config.toml
positions = "rope"
rope_fraction = 0.5
bias = "none"
lr = 0.000466
decay_fraction = 0.557
decay_shape = "linear"
doc_mask = true
Each number is 128 + 32 x the weight over the matrix's rms, rounded and kept within 0 to 255. Layers, rows and columns count from 0. Numbers have three digits each.

# layer 5 attention output (transposed), 512x512, rms 0.0265, rows 137-158, columns 448-511
130083121151176098140142115145131094143138115121082113100165143102133164136116099149119123134163144078118145093102160149164163145141130122074178121128103124143110165145140173127118141140121111
145130145138205107133115137085090154108088152128129123129078141197191119147118151130093144165151169092095161070101082113175109046125154147165193152101139103155113139141159127104113089123083176
163136083111118118085085114105117120099132151152106074132116145127097090135090112084137047109112134089107083091144131168103135146134076173143117098150130115175142109180169165097133091102135086
130138158152085109107145105131127147130135143122140107144153093085164180157155185123150160146126129092140132084139125207133152146193095129128129121114055112128191140160090183135113110113081213
157078098133081105101157103139079125097196109159071123168126128083153144100159155078068121161159195090153172170075117112122126181076072039148105160122118099045172152104141151091129153125137076
093146096203138169092094115104090130123118115111103100161187140134141143081105148100113106131168162115169178131095142143114127109155103140121089124140120086134107124132123117100101141169135121
120130103062125102186140128096066141150255112156096143145159221123081110134116100121182076201142088123136102144207090131113105057158028100122156113132089045112144132180184150093156127133127050
151183086096117179164090143186134114123154108168067071120116144095214097143168110117132145110138161160136122162113105141100193131128127152136114090178109154195164102138191078096119120132155161
149112086158171114122135148130110111139164145143127133130145122130162188088122095107101096100107082168119087096129148143124125147137092076132107121099186172150125105094125146172134080095108094
101107145153136109167083194158115156100104126143128116143103139139113134148099139134117151105123141170123109119115114104128168132119101125156078113167170161094131078115134160085123127133126149
099154103147196128155098127120088151098177142061106108111047124098094151165075096097137178124119084103102087109169136144150120162177133155168223130080184102183148055122148154110106121165173131
157118199125179113136152130100145108129127135104189144124121147138148153177161126154124100098064141133082072141133124156157165115090164116083155131058210148143163174140144121173145126134128167
174179131122082139125114138113121098123164087152123110144101110117152027171091101173085089122131129101112204153121094071119105120175090132124142096132130113113127059113091142121153157145133090
127116128114119204138178090147079179111095115146074115171152200104144129075122147170093078109140136138114162122129107121121168129134189125122141078155163101137186203064112141153139160127148137
068159036132079178141097117160115100134162134105108132135118049145126057083140076140120151161158212101055148179164108147080146115108108114109132160167181183201128122090166120108162167222133196
148122057157103086126113148196139114082154115103033156138092091158190134129114112132126105185051092088071113155110063142201110111121128118122152112063130167138151148135166092119134088105158053
166134110144150195137140147134129099113147119060148116084127155156183119121141119115124126081153143140085175145139135109114107078084183087125103138150139111128144139093207081163175121137132111
153129130080136129088044174100121109194146191115083126140079125109142237107113133184156107170111113144186134161152116056142196137130129088143094138144067064100161109179052104154061146122089128
129126147144146109130106163148156136104116083158090119200111106227072140183091129068162178117116135193142115114152128137167184134143103095131137156112085123142153164161117130125124134153136141
149084151146096169128247108151192155102110136127131167183173136077156152121110133115126146171178096110104169150094138148220139188130111124166095108154200129164130127147132154123130123093167118
109169085072151157088109108139120152127113156100167130155134135137122090207077104146164098140115138111138131106103177105083167151120152088163152089125155085104123113142108160125110137142132170
081103140111107096165161150066130103124177140111174104158151074092133093123135151140123111166173118189148163125124150161138160165146193098127169121064166199103164160118060126139092126130094144
# layer 5 attention value, 512x512, rms 0.0305, rows 138-158, columns 448-511
142128121117144124143156179193115223065068139149113136095059252114151090093109180129136120191124136141143115154105140065173106118114102155152156150134101155108127129111159132185159123161122144
140120128124109185156120158184118113079032112127185134107077147081201108109088176143117072135112101200143112092114126175129107119126119192187177174107130110110114128124136130133081134111126152
112141165165098116099130109075138146162172106142164121128122100139127133151150130138128155095175150084128095118121132131178156127136149156067076152167176115131193122135084173064089126073177078
170150132155132117136119138160118091096179078138124051130151181098142147153131098120089119081148198137113164090107113153097117110113103098169122103090152115119123102084120125110123130106096117
103108115085117120173145104102153152142094117126052109095104060118141115149159121153145087111129111130166108116116115107121118166099088162126125129135151087147130124163154138136078149063148102
128180116106098125173127099110116128120129144126112145149149146122116108170137092116119149138086079142092113114123120144146113098151107135125091157086089132100135106080144119187135113098134061
123158121160132151142132133143091044143160124148125080120102110101186147075145159146089163126152185144095136113166115199143103187139125146160142156151117097183138121144177113167174132157150105
103185129096132140104126085136123135166142126165154146094136138125109106110154098128126078087122121142160107135148123107137175166138139139166116111124242119075172104165084189110080119131131125
090144109138118075121116149150086111119152140128177168168082147113088106204092124061134169189109124107147138095072115097237151063087138060131105122137130149103166123076101158074134164139141149
077141116122144150121149106115102140128143111125160064141062138125105122057144076112090157124101166126102104086068117142169138150124142149127104117082154092098167093109128138126096152120132157
132090120131116143156149165082105072140135108094146163144162111130165138137157087164159089120093112117093098164102106106131153097141131059084148107157133118123148127175110160113118154121137110
129162125153111145118101121129132115168175120166100133090097082114092098072157142121128146153186113111150176119125128079123112096115146179133142146117168158126107099110148115174185101194132153
114197146101125144114086124172131178132097130135150097096039132125131114124180138078065152143088083127159086154062108125129125168106135137096116139134111102070164140119111127161108118159143133
094166110158086136161099117148125110166131115113117051135097117117140119139137095178123114135113082113112151127106099177138084110075132169119124165104177118113148111100091120059150127123147081
095127119115103095152105118172122100080130082127144198149104157133128095144092133100124108150136056095123113170147099148105129151113136154126164145115194131097187148099103157102091136036106112
122137100169153137091145134155086093140060121091137157119143129099147137130118128216132141096117134162110119111189120119133125096126116103145144174131136124098127134197158133064150099186177130
131122116086135131123119128112144142115112104134151116126050142134170128090111098141161096200153126191141126094143149132124203162130122203096138186145155139124141118108124152149090166102123153
119189146132158145127101181126147132139072161141138169111103171116130112134096133100064122147130052117126115147130147087135111094117103192129133166130128121134085103139115086078124138099137186
121098143147139124108161138137112099147109146123146186138174126159095124132112109138166120114206133143113094143147148077176133155148133129157127121162104150143112141126177159153099105093097124
139144110068134106092126176151138140095162115113136145119071110137141152083098162172136114102119108130169155098139147161093127110130125025091175135119098106138139112050109072147108120208107145
097109107078104096161117144132104130155174135105175140151164087132071115116117053130083101132140100107156190113057168161166140154094145103113114085087216152039168132100071215092102123066095088